Weights of a small GPT-style language model, trained from scratch on English Wikipedia.
Architecture: learned positions, tied embeddings.
Each number is 128 + 32 x the weight over its row's rms, rounded and kept within 0 to 255. Layers, rows and columns count from 0. Numbers have three digits each. The size before them is the row's rms in percent of the matrix's.

# layer 7 attention key, 256x224, rms 0.0909, rows 160-191, columns 112-167
111:110119161132167153130130108154113145182196123081101118114150145104124172128167128118165132079146148131127093099139143156137186122130108164088098165100142131130101068124
108:128172136117085076111092121053113177113145116117130168178116153150108107150113066125154203097101116141125062135076119127136119128104168131157153132184075145159080185125
112:150144154116147150127170072103149103105119180134133132168125129167182134115161120140104145114162081134098066152154180152169128063143106172075139144159121135129116106143
111:088099173106173131194165119174054137097126147155103122157112173176157062115110077152128123087171126215139119102127098054124146094147117125161154078101163152139152136171
114:079117131143137154139120157106166136158038131105139151172051145148149108090163142113133093085099150115146184141075158117136120132116142193180132213093124101104119131162
109:145169141163130067110118080143145176112144120126083122145190121144120092153173131102116117119084099169094144156030174093132155129144169078151152111178122061103158098156
110:120166097103146130132180102067139097126120171188172100125120140136157077056180118115185133134095102094111142110122129126136124130134167107136125107118105102112079143173
113:069155136119163183146135176133184178068095120128175169072092175138144133136138112141112122108103103136093067104071124174134154054076163141085202159099146210127106113146
112:137091085176156148171148092123166087123129116166122161121135116150141156150159047086173105140120181156111096155149094119131081112114097172137156092148126105120037152108
113:108165091132110123129128150140160094122115151161090123144096128108191118178123108104143110121115189143140117156144175113131078139139142092093129105124133049121151099099
111:141126096153122129157118102112135134114139176152110081085123136122169086121068101096157190069167155159155130153122115119115125112203158139093092122139098153133131142120
110:132138115115110110114207140124136149126136090109085156105136196113067149111134096106150148102123152123135152125137144106135122101065104146098135123148140133119142147119
111:151104101112170103084153122121126142106143145124106101135105133090093145148162133092146161076105124082163134110095125168111096120139090111140131090172118080108138191143
113:199121113141097128099119050123129152177140107149166065190134177153163127134122089133144103109183154145117111172138122176146083108075151100177134153091117108108117112106
108:153150157141063178101104073179088107137123080126165125115126166121113164123076150158097138131120103184120089094148115150118125184160084122089087149090128142178141082155
109:044134122136080164120106087153097141144108153070202145058120121142187119154177128100084109120091094111155121111112151115222148102119126061132153095124164142083139096155
111:114089110056125092202121069145150087143101077154060164144122136142124167112099111130129157136119114098137071129151133153137125146207121169132129079138157092124125147156
108:151172160142152036178111146149092146124114031140126103096172117112147145110143131132131070107147190125090118106164131100105143148097182252118038133135141156126072140096
115:105117131097162123174178107107138130139221112183110127170141161134146055157186160070124076140067100174148142129148133130101146173053165031096079114148140123189093110130
112:158150167186160130116061130114165127133178214115147145111118163198107103123136063170118112138098171138186091094067131137082166185122091131129152108101093103057125108114
106:141104124137097112089180135105149147110139152154174132114087124113128123194106135153099123103148204143107126082100096115119201162112119073098150127087101158123104114089
115:131115137135112116144198139166159207106122085094141174180097070208106053130142094094198084166127127139118157145123169133127138105135156118159119149040168140078174186152
111:196147102111130108135116130089112121023068173116161115079107150158110103188119163144171115113104110165154119176149093155088161132104168171094139159094116076127068118090
109:165155136177117109128193088101087149172142118149142098088077193107068125129112113129122066171136129104123113168133177137063111149186185133114128082155112132158155135147
110:105103178100143086153121068094089112149200099126127169141123095153097091099192093191153166164139102123142159149136089110108169193101124119174171118078073170092109138091
117:165152104065176115087114062173058158084080113108143121178112085124132117112172143158103135152140136132110110129102130140159114118140102161144109056082111137073160119135
109:132120085096081101093153133119109115119100188128134125139161188159074139148131165126192089149137104135138164151159085094177168161124105107071152144109128100166117127070
106:150084159105158133123138115109102159124150141152129131106141189146133144152189139098105140079102199110129141183156157089127139120096136125166107088104126136101176159098
111:187115218147149135103089148107125123122136137146103134077098121118212170084111133109163103116127098073164187192186065131139147163070122133121162092110106137073125061081
109:125198107136103152163158143144079155152162167110089074175169157152116159122105155111104091173116149170157187102100154104155173101113158160098133115140176123117082146184
109:097149049122143136061190103110109121098102066136074098135131141161155139125086105157165124144162106101190144068090121095084114147087135130095172193093100163141095130136
116:060088138110133119081144161080113196109111116185177106133183138098186133069153152076166118124145210166066145164169174157140119170155084143164171151116102099098123103203
# layer 7 attention query, 256x224, rms 0.0893, rows 161-191, columns 112-167
103:140178142137123175134140113132113126164093123094127110081116148167153132160107121150157160133211112126085089110102079116036132077081133080178143098105118119162148142141
108:116182106132117093120113126106111047123082132106094156110120119121154115146152153136110095147120113153079122164095194156118078075060186171134129177115191117091163090162
102:120124113095118173160159160153086096172128152182110173116088117144074113111134146177190167162080082176154126071079073134045097147084135123148166143153148146136110186133
104:141104146150132111178128092101158151110121111135164145137062136133115128127114123083120083092134191122128186150117129089130185086099186117079131141122172144112100155109
103:122094160160101143117132093153075100072120122102135125102143121172092155162107186168178091161204155172134139143083090080072125156122169122126191101097175081119180086138
101:124116053129112088179123124097104121087129124134160129140133137116179152100142146155121115060086177107170132176171193137144096196127212087133144145159117114115059121106
111:107158170114151197115132147161129110039097137154187091135130122123102131149133115091144094139124142115134108184086082147096146100162123121071169116132163203110123162181
106:155093102109127139187087127151170070096123116094103170118127117114131132132175086082182122170117111079146107172132106115151099154117133132119178056126167119116155092140
109:150092087121086105208170110136064099151146136105121139141106120158181138178141050176085073099100091100119159143136114126136165160117131192095105126168134123170164068142
105:101089112115174151210157111083129102089158137183066057113136104154124104145103107096180170098143109109137180089115129154129096139147160156114119153128097087166171094132
102:075126147139067147161168097104129142135117158130100108127119121150116156094154155131155173148123148090095107149121114138161156135116147145098100098128063150153137116169
105:111083185136127135213099146072065173132137138150083130134119179113093104119166100151119103082140160040103121109155128151053116118127214178089138082143105098139133130100
108:170107148120097136168144078094162119109140102133142159203120116110123106105080137137159113124167126128073155184145087180151134121177125118178126134034097103115183074124
100:191117118178125162120128107155115148164099152127110080103099195154141125049124136143121158131139071186169139122143128144130150143137132089127135085091080178091113116184
102:135095140090103162145137079174128148119172169092155102089117117158165102170117125150095078114151114116139146135154137125169060079104174056112098082116079187095149139143
106:166117054131126082154127165132092127150099109170097175128106131120124147155112116146111171116170115050174077097089130162103112127088147150112127113144106149120192164166
103:088123166139111086093152101053135113128111078102100078150171114146200122158155108095143062091118138120149080120129128123078091087173119167174125104077181174137098114166
107:104158156133131133163124064098121120124153095166126112208130175137173126152170141079117102143127157155084145106134157117135164209045118094122121135093175150177118155094
103:150099141146132097133129132089165187133146169171101146157102122142148085068151060140168155096094113181155124074122130151093161173192129120150181077103153094075081102102
101:108055104152146134125199111164100144148141168094154110112081110217146091130103063191069195136168160113126047150128099115156143120147148120135101194101170097132106092183
109:102098142115129140166091123138129144143135097092147176126156068150095090129132134096159123092151122154138123125145134121187095057154236177150129164053151174097119182096
107:189118110145104146142121130131135126093156184134146175137097182116158161156134166104135130081165117143128097153155185115155174112129169172090154070096140112071076102137
104:144121114178177114117114108112122138162208166089126123172147131160086127159215140093114095076118135160171119140095131090184057189151078141162164088140112125184115128134
100:111148142170111098145152093143158064112140108094173235156151142143124098070165114154087124161130107094146130082163100132099197149078127134159116159188093114103141135087
111:171115114151173181108141126212094153095150104148143147118140103148095089115159148105159090183127126096070135109044137132157158062185122152153093108103149125120122098094
106:098095140116118104137144138148156119138092156115094088113160116178054117099092153123177102169118124115133052103148103157125179127139112116088073101106179122152179121086
104:116138151117216130140129101133217148144096180145115117149136152160095161142141113098177113176129117093168101129173164075088114097118187131081094139122102120107126114159
108:098151162190158133108146133136165142113183162151115116084089094082131130118127128088152131138124065114128130176163107160091162114131117094124104125119145140114126056095
105:110168136150140121139111138117108068136101136196083122128131118144125119084099183151104106218082175186130164152124109076201123124128122149114107154135177046106113124169
105:157121065076162123122125136174134145195151088098077161096113097128156154123125123170129161125122145086142121093126146144147086092093094040139148090126134074141125105142
109:134136087095100148162118140134069194096129125160176084141142141105133095106165120100092124159139190165073085152095112112152150111141075202120119079113101127128065092088
# layer 7 attention value, 256x224, rms 0.101, rows 128-153, columns 112-167
136:136099146122116098144106089146097088193150143117099170121141104090145113135113109138154112067101156159129139135117146111182085132120121100111101149129105122087163093131
128:152138148076123081155103112043159108155167081178153063138130142159177096115136144142117133159156141145114147112151117102214122090136163151099158079123105097131161138148
132:129114107076152158065097135141120118191135125141140157061097127058158120122100145179130153057114144072089161136174135033145184136135171125160118116194127137137130117155
129:129087145112126142086122147155150108152147112182100068152082163112110109134125080073101119117140132119129173110093063139166166143176189162147100147111121138165091117165
129:140121122103086090105180154141140131179121118098139094103054088084195144096104094103208151145174086077089115137127145123114151061208127108121167096130146139130161111118
137:154141079125147125154131188071145205139084091135077136152158102217154126167088103165115140146146181088123169139167124061125130139111115061141126055157167133148133113200
131:116116164096147185113161164197137099105130105114155120173123122096121092113166073144133084157150147135168095148148052126197176121117088089157066133177139102079109151126
129:152142153128107120144187127139134152144060166122118159177105114119179072125091080128126108105090115140130097108102202096122150123100124164155106135143144124142141177083
131:119101181195126142118211137112118144172115141151161101137158134144121106091200127101100125070172105022138061139158078129131057166092150103135183156132112154147132140146
139:126120132158143095097096077091115158072124112127116065132133147124099154129135096116161105093084105120091150087084109137171152102139109111151066131201097123103164161143
135:101081191157067109121141116158104137160131121111130103066140121133188119136102117116109097103153151184180113123115129113027152093146138115055082073148147131128063141130
131:171087117182132132114098086057156120124117146151118152165103156194111131137151185159137153144095108100150175091161129127072117130140176121127084127113159148156101094165
131:118137128096117160122123080101107142086146141222104147089111102121182151182116234144142087166126156083088120141103137136107129103157133111121121168151139163120132106095
129:065134164152100178184130106168146154142104118108077169131144117183125174122082164159108119103105064087114119159133099117151105123107097194127128116146106153166125105084
135:117159112173141091115026097201144152090129172148104129151122116112163143126149086110119101152213101124125109146066113130134106149114129076190058156147085129122132101163
127:129145169082067047180106168111154109136071132141147182095153158106144183168104163152133068072162115127180088139167154161161147140093166119119103094137145163157114145084
131:110087164088141192122099131187119122192142102158152165163121126130152126154120139170122110158143127115141217135082165138103137114105093179098166070158085075130159168117
135:147066081144079129062140106139093133152135160075100160164153132170155166120130124138153143126040119106116181109063160139175114166102169110084109114136159141147074157089
130:208161137114139122166151136143157153168122124105158090176159144099156045120122120116151148147099067097169095161151125096152061127152078161095079055094102079115059120140
133:171154081160126166139135093106076121176204138139140150130136108071117161174130158111112135137124100146139126132134141126113154143123131112140128124163149146109155168110
133:139136164187151158104149083141156133102093146147100117110136103118136094156071174117115170107115133146172118124126108104140097144165132140150163129126120115115097082131
134:158123095117104157144135135052203083148131091082153150137180157092155198116132049138150087094139132117089146123096102120121118185146150090113163066135142164103095124098
132:150132164084127071106178131124099163112194121121121161091119105114072089085105143146106101155147127166163123065098106194160140097071139171185144107130171170156065076079
132:134095097094175131140114092164113162105102102126154115178170214086117157101157135103149196061152147142173168136120123124126175065101115157111107136105163114134138105098
134:109133183124160120119139125154144101126107124161128121145082121133121143176095129111114196142150151089099128147129187167096124153126109163125123102079179111121110107151
132:092106101140190184083126109225072166112186175162113153112142126127172163141107110139132125099156153177092094115177123079145070112168182128146097124073093184129125167123
# layer 7 attention output (transposed), 256x224, rms 0.0831, rows 128-152, columns 112-167
139:137112086103092161110041121145132118103126137108101081134172112159097120076187098151118182180145164160125133131132097136118144094146070096145133134155136126121135184136
129:148127107054129096150130166135163168157180175190112158091145117105121198186126111109122144127096087147154212131114147151108108129134120110081108161119162097080110099139
137:148167144138097186100113126096091142130180169151061146172135092138134194112098089132144151142112127156122129169067092176133076101115161145150148114064095154189163132167
133:167135106161119097208144121108142177164153154159042139140241144132148126120157198148103075123085139197159161114091143160100210131136109120099106171122162143134113128120
132:145149100120158153143086164110136105164125121097113177096105128177141055162091164145118155146152167194117165109129090137144108183162196164099169150149133143068113103126
139:129089188171144116084132099134116096059087172112164150156162155063126103172097107112100115107142165089131092091182197155145141122117152156135178157126122172068079161112
136:177150136167203135095115144098101161108123133123141229107127118122134142129145165124136123123088140144122126127123161162115110090091118135107145126137157145129160112173
135:108179148208120147086112170168135174084117120150136157075213116109087110149193107107126106112170162102129139128171109131132163120076096144109111070136176120123087141109
134:112143177087130148168168084121155139077104114141096146165054156186101170073120124158174174145091109158111127115066163101130224190169111132187124079139129113138151092147
141:111111112089122151097153133130184086157163128102095147122106134126154073159136107083082110164115211145122131178155159137149177134173101090142163093087182136118143094100
138:169162099102080091129104157191081129107090103111170141134137145102163121090211091075123120167110120159112122110186134111147107124130116083118157118099148110092139195125
132:134110105105160140129158141124109135191131151115085089100143120121084120190114066131171071114094116152112148147121136152175122123143156096114132202143104140078131184150
139:111098158141143098105181107134124079171200146152035136108174128138143107075116122102139147113138101089049158105187179155122110156157090124150162105142104108156116106132
132:137126175105110180054162159144168123148128119092160197110069105135056121118125129150121135152125140155171146144139141155117142135119140147069131148154145147096100087159
140:155088136144136121135128148145107112179128113135165132196102163062147122125070171112131102108125072188110077090112136105130122134122137138099091087150174120157068078140
135:142144199106131125135107168135059143114128060092107133107163175177081179103138093125147181124145140096152143141094123103086116133123126106142196156109134047107102168078
133:117149146170122110171147134091108132117147160105138134075126145093071159099145124120141130075135123139113129102176054133094118172111169078183083163089158194115097134084
143:046171140150091164126087143190190132154185109126106130117112112165171145081089152152074081139133179159124117154145132139094137151135113106154180120099121136105142175146
134:151149128143158153133196131110083103149141149146179136173218124146108174071113113118079134113132116106088156113112127128125170110127081158116145091144127156166169085082
137:068143163119119116131136108152141155146097186142089072108120145204134105089139149139053100055101131143155157101064105101112144083169138099166127184162159117140111159129
136:080152117097169051167145148086124128100136126162167128073141137127080160106102096108139120136104118069132095098132174049156125098093171112079217084115166156131126190181
137:103135127137133105135069141098131198063105142185074089142150173126114124148045160102138212185146121145173098183127125090139156085138127144134097168103093158182128100183
138:153081033183122111120118140150093147157163131147157083144133104094125152123153127117183140147105177133136117151147136034130146093099106133133045146149165121062100119101
135:125157149188147143160152103132099145162139105145070121088199081123132133136143136118088100162149088148129088166143158120137138166190171103144120127107092093143056130144
136:073112118151123145089073051141143107099156180186168175129179145128182161113133065166119092093129165091142113054121131123118123102152135138154085133112153038137100134133